config = dict(
    n_layer=10,
    head_dim=128,
    vocab_size=8192,
    norm='rmsnorm',
    qk_norm=False,
    attn_scale=0.0884,
    beta2=0.99,
    schedule='wsd',
    decay_fraction=0.579,
)
Each number is 50 + 12 x the weight over its row's rms, rounded and kept within 0 to 99. Layers, rows and columns count from 0. The size before them is the row's rms in percent of the matrix's.

# layer 4 MLP up, 1024x256, rms 0.121, rows 724-778, columns 192-255
098:50 39 64 29 47 40 55 35 30 38 53 73 30 45 51 42 48 50 49 36 76 50 43 50 45 58 44 46 55 40 42 41 56 26 56 49 59 50 45 52 39 40 42 37 57 58 58 53 64 68 47 47 48 68 57 49 56 52 32 41 55 41 66 56
097:44 56 67 50 29 30 47 64 19 47 60 53 80 45 45 45 24 41 37 35 33 50 25 58 53 62 36 66 64 74 49 52 23 35 50 27 35 70 35 42 53 60 41 37 60 50 53 41 45 35 40 59 44 48 59 60 57 68 35 40 50 73 54 36
105:54 55 49 41 31 46 59 54 52 44 54 38 69 53 49 33 39 71 49 77 45 50 55 51 66 45 53 48 32 62 57 56 34 38 64 74 71 29 71 57 39 51 39 39 40 45 47 62 48 51 53 52 51 55 68 36 64 52 66 65 34 70 57 58
105:36 72 43 49 57 40 70 65 61 38 39 53 66 56 36 60 64 36 57 45 49 46 47 53 57 36 41 56 48 62 55 54 56 42 39 41 67 63 71 54 49 51 57 66 34 55 49 50 55 46 55 29 82 46 46 35 57 46 43 65 67 49 36 61
095:67 40 43 43 52 58 45 45 57 41 61 45 54 56 85 52 69 47 55 62 60 39 45 62 49 61 74 53 73 58 40 63 29 41 46 45 51 45 65 25 20 57 52 49 65 50 37 54 34 49 41 64 30 58 31 19 44 70 40 31 53 38 56 46
095:53 63 38 25 25 30 53 65 52 48 41 26 35 41 53 61 39 67 46 56 29 49 50 63 30 52 34 58 80 65 42 41 57 38 48 23 54 63 32 54 52 79 74 58 59 29 57 36 51 66 59 19 39 55 54 63 56 61 44 53 39 73 61 57
093:53 26 41 37 57 63 50 68 58 55 56 53 38 37 52 39 53 47 59 45 80 59 52 32 63 34 53 50 44 71 33 44 28 57 51 50 45 46 50 43 64 40 61 40 53 38 54 37 49 54 35 62 62 48 47 26 52 57 27 17 40 44 53 56
103:39 51 60 56 49 49 52 41 36 43 52 57 54 51 29 45 53 79 56 54 59 40 54 42 45 55 47 27 59 35 43 62 64 75 30 39 79 56 49 55 65 53 60 59 57 41 37 56 56 53 37 65 53 34 50 63 52 34 56 43 17 40 50 43
094:55 43 64 61 54 53 71 72 25 67 50 35 54 30 73 66 45 64 66 29 51 74 40 48 47 50 42 72 37 75 41 57 46 53 38 59 61 58 55 36 55 49 74 56 38 38 60 41 26 45 57 63 44 50 41 14 48 57 46 47 47 76 47 36
103:64 61 51 52 54 59 41 42 52 58 85 70 43 59 48 42 38 56 33 42 64 58 41 47 56 37 48 46 41 52 38 42 52 45 66 45 53 48 54 37 43 56 40 45 76 39 47 57 53 66 60 51 45 55 42 55 57 52 46 41 46 84 48 36
094:53 48 43 44 56 58 40 49 51 58 60 56 48 36 70 68 56 48 55 49 22 44 34 57 60 37 48 49 51 45 49 46 64 44 47 19 57 47 69 48 49 61 40 59 37 23 42 69 48 48 39 56 53 63 35 65 53 55 54 46 73 60 29 52
103:55 42 65 62 50 43 50 44 47 62 39 53 76 56 45 56 31 48 61 52 59 62 60 54 65 46 61 46 70 44 47 50 64 59 46 55 51 47 37 47 44 63 59 49 54 34 65 48 44 65 62 56 67 55 37 24 50 49 37 47 45 48 50 34
092:38 53 41 32 50 49 58 56 65 54 31 44 57 26 20 52 53 49 62 40 67 38 57 50 61 53 34 57 37 36 49 61 64 48 57 30 33 44 56 49 57 49 40 56 21 37 47 57 46 43 42 77 63 50 53 50 72 68 51 61 47 50 72 39
097:62 59 50 63 39 66 35 64 44 44 46 55 55 39 57 72 47 55 42 53 52 56 61 41 61 68 57 53 40 30 67 31 46 35 62 37 59 48 63 65 64 38 58 45 50 43 57 59 59 53 63 54 69 79 65 41 53 78 50 54 43 50 30 46
101:67 49 43 58 76 59 38 54 60 48 47 40 57 64 46 25 55 47 37 66 32 24 65 45 58 30 36 49 44 53 51 26 59 57 67 37 36 46 44 47 55 55 48 57 39 12 51 48 57 48 58 59 66 40 40 27 48 33 49 54 50 44 50 55
097:52 73 39 47 61 56 48 52 32 44 66 68 59 43 41 44 61 48 57 45 47 49 70 61 55 81 38 45 60 45 40 52 48 62 37 61 27 31 48 48 25 32 45 49 34 50 80 70 35 53 37 33 63 44 61 52 49 49 33 61 51 41 51 36
100:60 48 44 48 48 52 43 42 54 47 58 53 47 65 44 32 45 76 30 50 44 42 24 49 55 52 43 41 59 56 32 36 46 42 56 31 44 43 59 29 65 68 57 69 44 61 52 43 50 48 39 47 51 28 62 46 71 47 48 64 54 44 59 35
097:39 56 30 67 55 15 41 67 57 60 61 44 41 58 67 58 53 23 47 40 55 61 39 82 42 77 42 60 68 66 73 55 70 52 53 46 70 35 67 46 30 38 35 65 47 36 47 31 48 57 46 63 48 49 36 53 52 51 55 66 58 54 66 64
100:53 47 42 31 49 74 58 44 58 60 42 45 66 55 46 44 42 67 40 38 64 44 51 42 41 41 50 59 37 55 56 40 41 64 42 64 65 62 60 35 48 25 36 43 71 49 22 58 52 42 24 44 50 67 41 49 58 62 48 27 31 55 63 48
097:50 39 48 33 76 69 32 28 50 43 51 56 38 59 58 57 34 63 45 37 88 47 74 32 38 60 51 35 59 61 47 48 48 44 56 44 69 48 36 61 76 42 58 50 47 54 63 70 54 68 46 44 33 48 40 51 70 62 36 52 68 31 51 54
101:48 54 50 50 53 55 53 53 48 60 43 71 62 69 34 39 28 63 37 27 36 64 51 33 55 64 58 53 45 74 56 39 49 46 74 36 44 55 63 18 60 55 12 51 78 39 42 59 45 57 29 52 55 54 67 85 65 47 45 49 27 59 68 46
106:44 45 45 58 58 64 52 47 67 79 46 69 53 58 50 53 40 56 32 47 65 67 51 44 39 52 28 58 50 77 69 37 39 32 59 39 56 36 75 44 29 36 56 52 52 46 46 50 46 50 70 43 39 57 60 52 45 35 44 64 49 60 65 44
091:40 71 62 35 30 66 51 31 38 32 59 48 56 32 33 59 39 52 59 47 54 70 30 37 70 59 57 51 56 46 43 38 36 64 34 66 49 70 44 64 31 47 56 52 49 59 62 42 56 54 33 37 43 56 57 54 53 65 46 46 34 51 48 67
099:45 33 52 54 60 55 53 51 37 43 57 49 35 66 47 44 46 58 52 55 51 45 27 58 50 51 33 39 51 59 33 70 41 52 62 48 65 63 33 52 50 41 30 46 51 68 43 26 42 44 53 55 56 66 50 50 44 77 38 38 45 52 60 60
098:45 33 33 35 56 63 45 52 39 42 58 58 36 54 42 25 51 61 51 52 48 43 38 51 51 57 49 52 47 48 41 43 63 50 64 29 34 53 62 58 33 45 46 27 54 27 52 61 59 35 55 55 85 50 42 28 38 47 61 45 45 40 40 42
101:57 50 39 42 72 53 30 58 68 68 55 74 45 64 39 39 28 70 62 41 60 48 44 62 68 43 39 40 48 46 53 50 58 53 35 40 65 54 55 46 32 44 55 75 35 37 52 38 32 43 48 63 39 64 42 57 50 75 44 56 42 50 51 42
096:67 47 42 49 52 62 20 38 39 45 58 34 37 57 38 64 28 51 72 50 47 44 36 62 36 55 36 41 65 36 44 72 55 28 57 57 45 37 27 76 49 39 34 49 60 56 68 50 57 61 68 29 06 77 51 64 61 39 49 34 50 43 39 46
094:42 46 48 50 82 34 51 38 44 43 45 56 49 49 65 52 70 50 33 43 60 60 47 68 57 50 41 36 25 50 47 27 50 53 53 55 42 42 31 76 27 54 22 11 39 57 63 46 60 47 39 57 50 46 46 59 37 32 64 56 60 53 38 37
103:43 39 68 49 44 58 51 69 45 34 37 39 46 60 42 53 31 52 47 55 50 53 40 64 47 26 55 43 56 56 62 58 45 52 74 71 43 38 71 40 45 54 38 35 30 30 50 62 36 54 41 45 76 41 43 45 67 36 52 55 51 50 58 48
098:43 57 46 41 78 45 41 61 69 46 57 43 55 43 47 55 47 57 36 53 49 65 53 62 59 41 55 60 33 39 46 52 45 69 47 48 54 41 56 61 64 47 45 60 43 28 61 67 37 45 66 53 45 58 61 61 44 59 40 62 49 67 62 44
103:63 41 36 59 40 74 46 58 26 66 51 51 64 46 34 50 34 50 40 51 49 49 39 57 52 47 44 52 36 34 40 51 35 61 57 55 52 69 57 41 27 31 41 53 73 58 53 49 66 56 19 66 60 70 55 84 51 31 40 56 62 48 38 59
109:58 64 56 34 46 39 54 72 48 45 61 46 68 51 41 43 42 39 57 65 80 52 41 52 52 66 67 64 62 58 58 43 41 46 57 66 34 33 51 53 60 47 39 50 52 54 29 45 62 56 62 34 26 76 65 54 43 35 57 79 56 46 43 43
096:43 50 25 51 74 50 61 80 48 33 56 75 61 42 40 54 51 66 33 42 38 19 49 62 68 27 62 55 46 67 44 45 58 64 48 50 55 58 46 34 43 60 63 70 42 22 46 61 53 50 33 63 49 47 47 30 67 39 36 77 39 60 53 60
097:66 43 52 56 39 56 60 75 49 43 47 62 42 38 52 61 41 48 42 46 54 64 47 49 52 47 46 48 38 55 68 46 56 51 63 42 65 56 36 38 46 77 26 22 39 85 58 50 45 50 77 42 53 45 52 56 56 57 45 44 28 47 60 38
094:62 49 48 49 64 39 33 35 41 53 62 62 76 40 51 30 61 75 31 73 24 43 28 48 53 57 42 72 38 54 50 51 35 67 52 41 35 46 33 36 54 44 39 29 66 49 42 43 43 48 53 59 44 58 61 53 38 29 29 41 51 48 64 54
105:30 44 42 41 64 56 43 33 54 51 50 56 63 52 60 27 60 52 72 49 71 53 48 36 58 37 46 32 60 40 46 25 32 54 67 37 45 46 49 54 41 51 56 74 44 39 54 58 62 42 33 66 50 68 71 52 51 63 34 70 46 69 59 50
096:67 65 15 66 51 45 71 49 47 48 58 50 53 47 61 42 46 38 54 61 71 49 50 43 47 45 51 46 46 77 44 60 63 40 28 57 44 48 65 29 62 56 52 33 66 57 61 46 48 65 55 64 47 58 29 54 36 47 50 56 54 67 29 53
104:71 50 92 73 72 45 38 48 46 58 64 60 60 61 61 67 47 41 57 54 45 52 45 70 50 57 49 66 50 65 35 54 48 62 15 40 49 24 52 68 21 56 49 58 47 42 65 61 35 46 43 33 41 42 33 45 44 41 61 39 50 49 43 61
098:42 33 66 66 56 43 48 46 62 46 55 73 60 56 49 44 43 79 45 33 73 46 53 43 29 69 57 44 64 50 69 72 47 52 44 43 43 21 33 51 49 53 47 45 47 58 54 61 56 46 48 62 57 43 37 55 56 44 52 58 63 57 54 55
102:60 45 56 37 21 27 51 53 43 50 35 33 36 51 54 51 32 47 46 34 51 46 51 38 81 44 23 27 38 44 47 64 59 60 63 58 64 59 51 58 54 46 52 54 32 56 34 42 42 44 42 30 40 51 57 42 42 33 36 34 53 31 56 72
101:43 58 41 33 45 51 62 44 57 63 45 61 63 41 44 70 46 81 65 57 25 49 44 38 49 60 58 33 53 78 48 45 44 69 35 46 47 41 62 59 51 62 26 77 51 36 56 68 41 56 42 43 37 34 37 54 56 51 46 36 47 36 41 60
094:52 50 78 41 35 43 49 69 31 65 68 68 41 30 47 45 44 59 41 42 51 50 59 33 58 31 57 61 48 64 57 48 46 22 47 47 57 56 58 47 56 55 32 67 60 46 54 66 40 54 55 51 36 38 46 28 43 75 39 53 37 41 55 47
105:59 74 56 47 30 55 41 41 69 40 35 61 47 48 36 62 75 45 59 39 36 45 49 35 38 44 42 39 43 48 56 51 66 58 52 57 44 60 67 60 44 53 34 55 61 54 50 32 51 52 55 63 33 38 59 56 60 48 59 55 45 53 56 42
095:69 47 55 46 57 36 46 68 52 63 63 53 32 37 35 39 40 48 73 52 61 47 58 35 61 54 36 29 74 46 65 63 57 40 63 52 40 66 68 48 53 37 49 44 52 44 56 37 54 31 07 51 39 57 50 43 54 40 30 63 66 54 56 57
094:66 44 38 44 50 58 47 59 59 29 47 37 48 54 53 70 36 59 45 47 61 58 47 64 44 56 63 29 48 37 48 40 61 52 64 58 59 22 27 49 53 69 40 42 40 72 74 53 56 58 60 73 16 60 56 37 44 66 41 75 45 44 45 54
093:50 61 60 53 55 51 48 34 64 41 55 37 59 46 52 37 49 46 64 57 68 56 75 56 67 36 53 36 48 68 60 56 58 64 49 39 59 44 52 52 52 66 56 57 54 27 46 49 65 51 41 57 34 44 56 58 66 61 77 35 47 50 34 35
100:48 55 63 68 58 42 56 55 65 35 51 58 44 60 43 30 58 30 40 74 72 38 41 63 59 46 42 45 49 44 52 52 74 56 47 67 56 60 63 46 35 33 66 67 49 53 62 43 44 69 52 58 54 56 69 58 35 60 55 83 65 53 39 50
097:71 49 51 39 34 50 48 49 56 50 65 61 65 37 47 46 49 64 41 28 47 47 54 40 47 52 22 43 49 61 44 54 35 52 65 61 68 46 42 57 64 35 57 64 52 50 50 33 49 53 43 37 37 50 35 24 77 38 42 57 66 42 58 47
097:50 53 55 43 65 53 44 44 51 10 48 47 39 44 37 58 52 56 39 36 40 47 70 81 54 55 59 65 36 50 44 46 55 64 61 50 45 70 44 47 34 35 52 56 48 49 58 38 30 57 72 55 46 45 46 46 61 37 43 64 26 49 44 47
100:48 38 46 60 26 46 42 38 61 21 53 51 48 72 48 64 46 52 41 53 60 57 39 45 61 32 73 36 34 62 38 63 52 66 62 56 46 62 51 57 43 42 38 37 49 60 51 44 43 43 58 39 59 46 38 20 46 50 45 33 30 45 48 63
103:61 42 62 42 67 35 34 61 27 44 53 47 63 42 59 38 77 42 45 34 55 72 29 57 50 49 47 52 70 61 49 34 50 54 54 45 59 39 50 59 46 51 54 55 52 49 47 57 47 73 40 50 53 51 52 40 44 22 47 46 57 56 41 49
102:53 34 50 38 55 62 27 46 39 59 51 45 36 36 42 32 58 70 43 41 51 39 54 31 44 50 45 55 37 57 40 39 58 61 34 23 61 41 59 57 30 52 37 56 47 42 50 57 64 42 60 46 59 36 36 72 51 49 36 70 51 59 22 50
102:33 47 47 59 45 33 49 54 41 52 29 72 58 34 60 77 41 43 47 65 50 53 22 45 64 63 50 36 67 68 57 37 70 47 39 54 55 47 39 58 55 47 64 61 56 44 33 58 33 45 56 41 45 66 80 45 54 40 71 66 62 55 74 36
105:57 62 32 40 44 46 63 45 54 47 49 61 36 84 41 43 51 53 44 84 47 50 52 45 59 56 58 57 69 62 45 51 44 58 70 51 66 30 76 50 58 44 60 48 41 34 49 52 65 14 58 54 75 22 50 55 54 42 40 69 42 68 56 55
102:65 47 61 57 38 62 47 50 43 46 36 46 69 62 59 37 65 39 27 61 53 56 68 58 50 45 61 43 32 61 62 61 59 51 44 75 51 50 46 37 40 44 49 59 58 39 44 47 32 58 64 54 42 69 51 44 11 29 61 39 52 61 46 52
# layer 4 MLP down (transposed), 1024x256, rms 0.104, rows 724-777, columns 192-255
092:28 71 38 67 63 66 38 66 64 39 56 42 55 62 55 54 45 38 56 72 27 48 49 42 59 27 38 66 45 68 64 64 43 39 43 44 30 49 40 45 36 46 61 37 58 38 37 50 57 25 38 45 57 45 51 53 74 45 88 69 50 51 42 50
106:59 34 31 29 79 52 54 41 60 54 46 27 58 48 35 37 64 63 74 36 36 53 58 52 41 47 60 49 44 57 61 44 62 56 40 73 45 34 50 48 49 47 42 55 57 28 44 20 43 56 40 44 78 51 46 32 37 53 41 39 48 57 37 64
102:74 50 52 37 64 43 39 38 60 55 39 65 55 48 68 72 54 47 50 22 38 63 82 49 56 47 58 58 58 46 48 56 47 60 43 35 60 65 26 53 45 60 54 77 35 60 63 50 59 57 60 55 69 32 46 26 37 52 47 46 53 39 18 31
108:46 62 53 44 56 44 43 33 51 66 56 67 45 30 30 59 36 41 12 49 56 35 46 51 36 38 42 38 82 34 37 37 54 58 24 42 45 39 43 57 36 45 34 40 46 44 53 29 58 26 31 38 39 57 48 37 38 37 44 61 65 54 40 54
092:37 43 36 65 62 36 44 66 58 48 54 62 48 52 27 56 33 54 43 31 48 69 59 55 44 66 54 59 19 46 53 42 48 56 32 51 59 45 40 58 46 53 34 51 48 56 42 39 48 44 50 56 45 41 61 66 82 45 40 49 34 65 64 52
100:51 43 72 77 61 47 40 65 37 74 61 49 47 63 34 55 44 26 61 44 80 45 38 55 60 40 56 45 46 26 60 57 40 57 24 81 65 43 58 67 54 32 52 37 55 53 54 49 60 25 43 71 45 50 66 27 39 38 68 51 65 49 32 47
101:42 38 46 48 66 48 65 47 29 59 72 36 76 49 53 44 53 50 51 72 57 46 44 62 44 62 72 65 51 59 55 52 61 72 57 35 50 33 51 47 58 34 81 32 55 44 50 52 41 50 77 53 14 39 78 69 54 77 62 57 52 47 42 47
101:56 46 55 53 50 53 64 62 38 50 29 52 66 57 56 47 41 41 21 44 28 47 56 47 47 53 56 82 40 52 66 48 39 44 61 73 51 44 54 50 56 60 52 46 20 59 57 47 51 48 74 76 33 60 60 33 34 55 22 41 79 72 40 59
104:48 39 46 63 61 48 25 54 49 55 29 69 59 49 58 69 41 53 64 64 47 51 62 45 63 48 42 22 49 27 43 72 54 54 31 65 49 64 51 48 72 44 42 83 52 44 53 63 35 46 30 45 40 84 30 44 48 55 31 41 49 60 30 34
111:53 34 61 37 62 67 59 59 21 72 64 55 41 57 64 65 54 39 56 53 30 45 34 54 37 54 53 59 63 56 50 34 63 45 50 56 48 51 59 60 62 57 34 56 56 51 69 63 56 45 61 52 41 59 60 39 48 80 66 49 43 45 50 51
098:43 50 66 55 58 30 40 17 66 31 35 51 56 52 53 29 66 71 58 42 50 48 41 62 48 52 39 44 42 53 51 53 67 55 55 71 60 37 48 49 53 46 43 43 63 60 60 16 48 47 67 50 48 49 68 47 75 60 57 44 26 52 55 36
092:46 48 31 51 40 43 56 62 44 45 33 45 72 43 51 76 67 56 48 70 64 49 33 26 50 48 61 48 46 69 41 64 43 48 50 47 52 57 57 53 67 52 43 60 77 47 68 74 27 49 55 46 38 58 34 74 58 31 40 57 33 56 58 52
101:70 48 53 55 40 33 63 58 13 51 42 60 49 33 64 54 50 51 53 66 49 41 41 29 41 31 52 43 52 68 47 19 49 46 71 46 59 46 56 46 55 54 55 58 67 65 71 55 64 73 35 40 41 30 45 54 34 49 61 57 47 42 23 56
092:37 53 50 42 48 33 68 46 53 47 60 35 48 44 63 29 57 62 62 58 70 45 28 50 40 38 46 47 52 51 48 65 44 65 24 65 54 64 55 47 48 47 42 62 50 56 52 23 51 43 39 63 51 48 35 52 49 32 55 41 48 54 63 42
108:41 54 47 49 39 61 45 62 57 61 62 51 47 36 37 40 31 70 53 67 70 34 47 65 41 25 55 47 55 39 41 40 69 58 47 68 46 45 46 48 55 47 55 37 53 70 27 68 54 51 68 46 63 21 55 50 52 60 63 32 36 41 38 48
095:29 46 58 46 67 43 62 52 51 69 45 34 63 51 36 44 42 39 41 45 70 48 48 41 53 65 60 37 37 39 47 42 62 48 40 31 70 30 55 37 80 59 56 50 54 66 44 49 62 56 51 46 58 54 44 60 54 29 72 62 53 45 68 59
117:44 41 54 57 46 57 58 59 34 54 48 49 35 42 53 48 19 42 60 54 65 48 44 65 37 42 49 51 70 38 65 60 62 30 61 48 66 28 54 51 39 50 70 50 60 45 52 42 56 67 41 39 51 55 45 59 49 28 53 52 32 56 40 50
096:46 52 86 43 36 63 69 45 48 58 44 66 51 35 32 53 57 42 43 44 28 61 65 29 66 19 64 58 40 34 41 43 37 53 55 49 36 55 52 60 55 50 67 33 63 58 52 51 51 42 57 35 43 62 60 59 62 48 82 33 55 54 39 30
104:39 55 49 59 61 43 55 46 52 33 35 48 46 52 49 51 65 69 46 71 39 44 39 70 64 47 62 38 48 51 38 50 30 42 44 58 55 68 71 49 56 49 46 60 43 35 49 46 68 62 68 55 56 44 66 52 47 34 63 37 47 62 43 46
092:39 43 72 47 10 35 40 59 48 56 59 40 53 40 43 48 69 42 44 72 37 48 53 53 54 30 42 53 51 38 59 56 49 53 41 60 36 71 49 68 41 40 30 50 67 53 39 31 63 52 53 45 57 52 54 49 31 37 41 51 48 58 56 34
107:56 49 64 62 69 44 66 35 39 52 58 45 50 52 28 38 62 41 57 52 57 44 53 40 34 34 72 53 38 57 30 31 50 57 41 50 42 56 44 39 41 52 40 47 53 59 61 50 31 43 39 39 40 52 39 32 57 50 37 49 45 41 51 37
102:65 67 49 52 39 54 30 37 22 47 63 47 42 39 61 58 58 48 56 64 42 46 61 46 46 37 64 41 48 34 41 50 61 28 33 67 45 49 41 63 80 56 51 43 43 65 13 55 50 55 33 45 54 36 50 53 45 56 31 39 52 57 39 54
096:56 36 58 72 62 59 58 76 33 64 51 40 37 58 47 37 54 54 53 49 39 41 47 64 02 49 39 65 55 49 52 47 79 36 63 57 57 48 38 47 65 57 26 44 41 39 38 62 50 43 54 60 56 67 48 67 40 45 46 55 57 30 32 52
104:56 58 56 30 57 63 66 34 62 53 37 40 57 47 54 40 59 26 43 63 27 53 51 37 52 58 51 59 35 58 58 60 48 32 48 80 54 51 67 54 42 74 67 50 24 51 58 56 50 46 47 35 44 44 40 50 57 35 64 70 47 45 50 42
099:51 55 44 35 52 41 42 75 68 41 38 49 69 66 44 58 58 37 55 46 52 52 50 33 42 33 59 33 36 48 36 62 50 49 39 64 21 48 53 41 60 50 71 60 41 70 63 32 38 63 44 48 43 58 48 60 54 49 51 72 45 52 72 45
088:43 48 66 71 45 47 59 54 49 49 37 35 61 34 51 52 60 35 19 51 52 50 72 46 61 53 27 47 57 48 53 57 38 42 75 60 37 49 38 39 49 62 36 37 57 55 71 60 66 43 61 48 55 50 42 53 32 37 55 45 39 39 45 60
102:56 49 59 54 50 40 73 53 41 51 57 37 58 41 40 24 67 62 43 53 59 52 64 30 34 41 61 55 40 72 23 35 54 77 55 47 54 59 45 46 64 53 61 52 50 46 45 53 33 49 43 72 62 35 57 30 37 64 44 60 65 48 54 60
090:48 52 40 29 31 61 52 46 42 58 56 31 35 45 28 47 52 48 75 61 34 43 51 24 52 37 52 60 80 55 67 72 55 53 50 43 52 72 66 43 53 64 79 83 74 55 47 37 34 66 41 56 40 46 46 50 48 46 41 43 33 59 74 67
102:38 44 51 51 78 29 42 54 37 38 44 49 61 44 37 42 54 56 57 49 64 78 63 46 48 44 42 64 55 51 39 61 72 56 49 49 43 46 66 55 45 56 60 33 55 39 62 39 54 53 48 74 58 52 58 48 64 75 73 63 51 46 49 46
101:47 57 47 50 31 63 62 44 69 68 45 57 59 47 49 48 38 48 64 51 53 65 46 49 64 39 64 52 52 67 43 55 46 43 66 54 34 64 43 23 58 33 47 39 43 33 57 35 57 46 42 55 53 47 44 31 59 44 24 47 53 30 49 75
097:49 35 64 31 51 38 62 62 55 51 55 39 27 43 53 36 70 56 69 45 49 76 55 58 47 42 66 56 73 53 69 71 50 50 60 68 54 47 46 42 52 58 59 43 42 43 66 51 47 34 64 39 43 28 46 48 44 52 64 54 31 52 45 39
132:65 71 63 53 41 58 61 33 40 62 56 50 73 45 25 63 54 39 56 56 68 63 56 78 59 22 49 57 33 42 41 38 38 32 72 46 41 46 54 52 46 22 56 60 50 36 48 36 51 31 52 50 56 68 62 31 44 50 42 48 67 54 33 46
105:65 38 34 41 56 68 38 88 47 66 55 31 34 49 52 49 52 42 53 41 45 60 38 56 62 64 30 56 56 54 44 58 67 41 53 53 64 27 55 63 53 41 38 65 56 34 44 47 47 66 54 42 49 63 46 37 50 46 62 42 49 46 36 53
108:53 51 37 46 52 54 66 47 65 37 47 57 44 42 47 56 56 43 35 37 48 43 70 56 33 59 33 41 61 61 49 44 69 53 29 49 67 63 69 29 50 47 41 49 44 36 44 17 47 33 38 38 52 45 57 34 37 43 57 58 52 67 40 42
103:56 41 39 45 62 42 62 44 42 69 56 48 31 56 52 64 37 44 77 38 64 61 44 56 27 56 39 42 71 54 52 45 77 57 72 62 57 63 50 50 59 53 31 61 68 55 62 61 73 43 40 30 62 54 40 52 57 74 66 39 41 28 53 35
118:39 39 60 37 48 67 63 51 51 50 63 42 66 33 67 46 54 70 68 33 43 57 55 67 47 54 66 57 46 45 51 56 60 60 56 42 65 47 37 55 54 50 53 55 55 55 45 23 30 51 47 59 58 56 49 62 41 29 36 41 48 54 53 43
090:27 45 60 32 65 59 26 55 53 55 44 39 50 53 32 66 51 51 41 37 32 63 47 50 73 39 59 52 64 35 57 26 17 52 69 49 33 81 33 60 32 28 55 62 44 54 31 58 50 18 43 32 42 44 60 41 56 43 47 59 47 48 75 26
095:29 49 32 19 47 64 65 68 54 32 42 49 48 47 57 27 50 50 41 55 43 70 26 34 67 63 53 47 40 62 65 56 33 44 57 73 62 77 49 45 51 43 48 41 37 55 33 47 38 55 43 61 55 51 49 52 66 30 33 41 55 43 59 41
101:62 57 30 38 79 67 71 62 64 52 71 42 51 46 36 41 43 65 44 35 33 44 49 47 61 35 35 25 51 32 37 14 52 49 46 40 60 54 70 64 55 52 50 56 42 73 42 45 43 41 50 42 55 39 36 49 44 42 42 43 44 41 49 54
109:51 57 51 46 59 55 61 69 56 51 58 59 69 43 63 63 54 49 43 63 55 50 47 36 76 46 41 81 58 41 57 42 49 46 50 51 45 52 54 58 49 71 54 61 34 47 59 40 42 46 52 52 50 78 47 57 40 38 56 49 34 69 52 35
093:40 58 38 55 39 55 40 53 35 49 70 60 65 61 54 51 59 38 52 33 62 48 47 59 55 49 72 53 69 23 51 54 45 23 40 42 51 68 57 50 59 50 48 63 46 36 26 49 62 45 58 70 60 51 64 54 42 42 43 57 53 46 67 57
092:41 66 41 63 64 37 47 34 62 37 54 34 57 62 55 43 49 43 60 63 57 53 46 65 44 75 42 38 63 55 40 35 36 65 48 62 47 30 69 62 36 45 45 40 50 52 63 27 50 68 49 53 56 30 70 55 44 36 42 42 41 14 57 49
096:48 59 51 44 37 55 59 50 48 53 40 59 58 46 40 67 51 58 33 71 74 41 69 44 50 40 70 66 71 54 59 59 45 38 50 46 53 44 52 48 38 44 77 62 39 49 52 30 45 47 35 57 64 39 46 57 42 57 48 60 45 43 56 64
097:65 59 36 56 73 52 43 37 45 43 77 61 64 36 44 40 55 49 51 34 55 54 66 28 42 50 64 59 48 29 43 22 41 59 34 39 63 51 70 42 59 47 26 68 62 48 39 63 60 52 60 49 36 39 33 28 69 49 44 67 42 41 46 45
098:55 56 69 63 56 41 43 56 50 77 64 41 58 56 63 52 51 45 54 60 53 48 46 64 49 34 39 79 63 55 37 57 56 61 67 55 60 72 57 55 61 53 58 59 60 22 38 46 69 44 29 37 76 43 39 44 52 41 75 37 33 48 50 47
096:28 39 41 48 58 47 30 46 36 60 41 55 44 47 42 58 57 64 54 45 60 41 40 47 48 60 49 59 45 39 44 51 29 41 57 61 46 53 52 52 50 53 34 22 57 44 45 63 49 46 52 21 81 31 36 41 08 45 40 63 57 42 61 69
101:64 46 47 40 27 47 64 45 37 56 34 31 49 46 50 60 43 45 45 33 48 76 62 50 57 41 75 55 33 60 42 52 52 47 56 51 59 31 63 51 59 58 22 38 60 66 63 55 66 44 44 29 45 34 47 47 58 53 21 37 39 35 61 48
093:50 31 61 70 52 41 64 48 39 46 45 52 43 43 33 42 77 49 41 56 45 53 52 54 44 31 48 67 52 41 55 42 55 73 62 51 42 42 52 60 67 52 54 44 34 22 55 60 52 64 49 31 44 49 54 58 50 51 69 10 46 63 25 76
097:64 58 33 59 45 42 35 48 65 76 40 59 32 61 60 57 56 40 70 40 77 41 53 52 46 47 48 40 52 58 47 43 43 46 56 29 51 40 37 64 71 55 39 59 90 47 47 80 83 34 60 55 61 45 59 34 62 63 66 34 67 55 63 58
096:71 64 57 47 46 44 58 68 37 55 63 41 32 33 46 37 64 52 53 50 48 49 59 50 52 46 46 59 50 14 68 62 53 39 27 38 29 67 58 39 49 47 55 42 45 46 14 35 55 45 47 58 50 50 51 41 79 51 49 64 57 46 62 11
101:58 51 53 43 47 64 53 30 59 71 56 38 42 49 40 59 32 66 62 55 46 48 67 43 66 43 40 49 39 51 26 52 52 59 65 65 47 43 50 62 47 58 42 65 73 71 36 71 66 37 46 60 37 33 43 46 65 56 69 57 71 58 10 56
093:45 60 52 47 53 41 64 50 63 40 45 61 51 54 72 68 43 52 62 49 58 51 53 75 53 58 55 36 52 51 58 61 56 35 55 86 39 61 41 41 70 51 48 37 46 52 43 33 56 56 52 56 59 60 62 26 46 60 76 41 61 55 76 48
097:64 79 49 35 36 51 79 24 64 56 85 50 61 47 42 45 50 65 54 14 44 64 75 37 45 35 44 57 50 44 52 56 57 46 39 35 56 61 59 22 68 43 52 36 55 69 55 62 60 63 27 54 46 50 21 59 56 60 51 26 36 58 53 75
098:56 36 57 57 67 37 52 61 53 42 62 59 62 41 48 33 23 58 67 36 73 51 53 46 62 60 36 36 37 42 41 58 52 48 59 66 41 58 51 64 41 65 42 52 67 73 35 63 26 63 58 65 22 60 73 60 58 63 68 42 43 49 54 40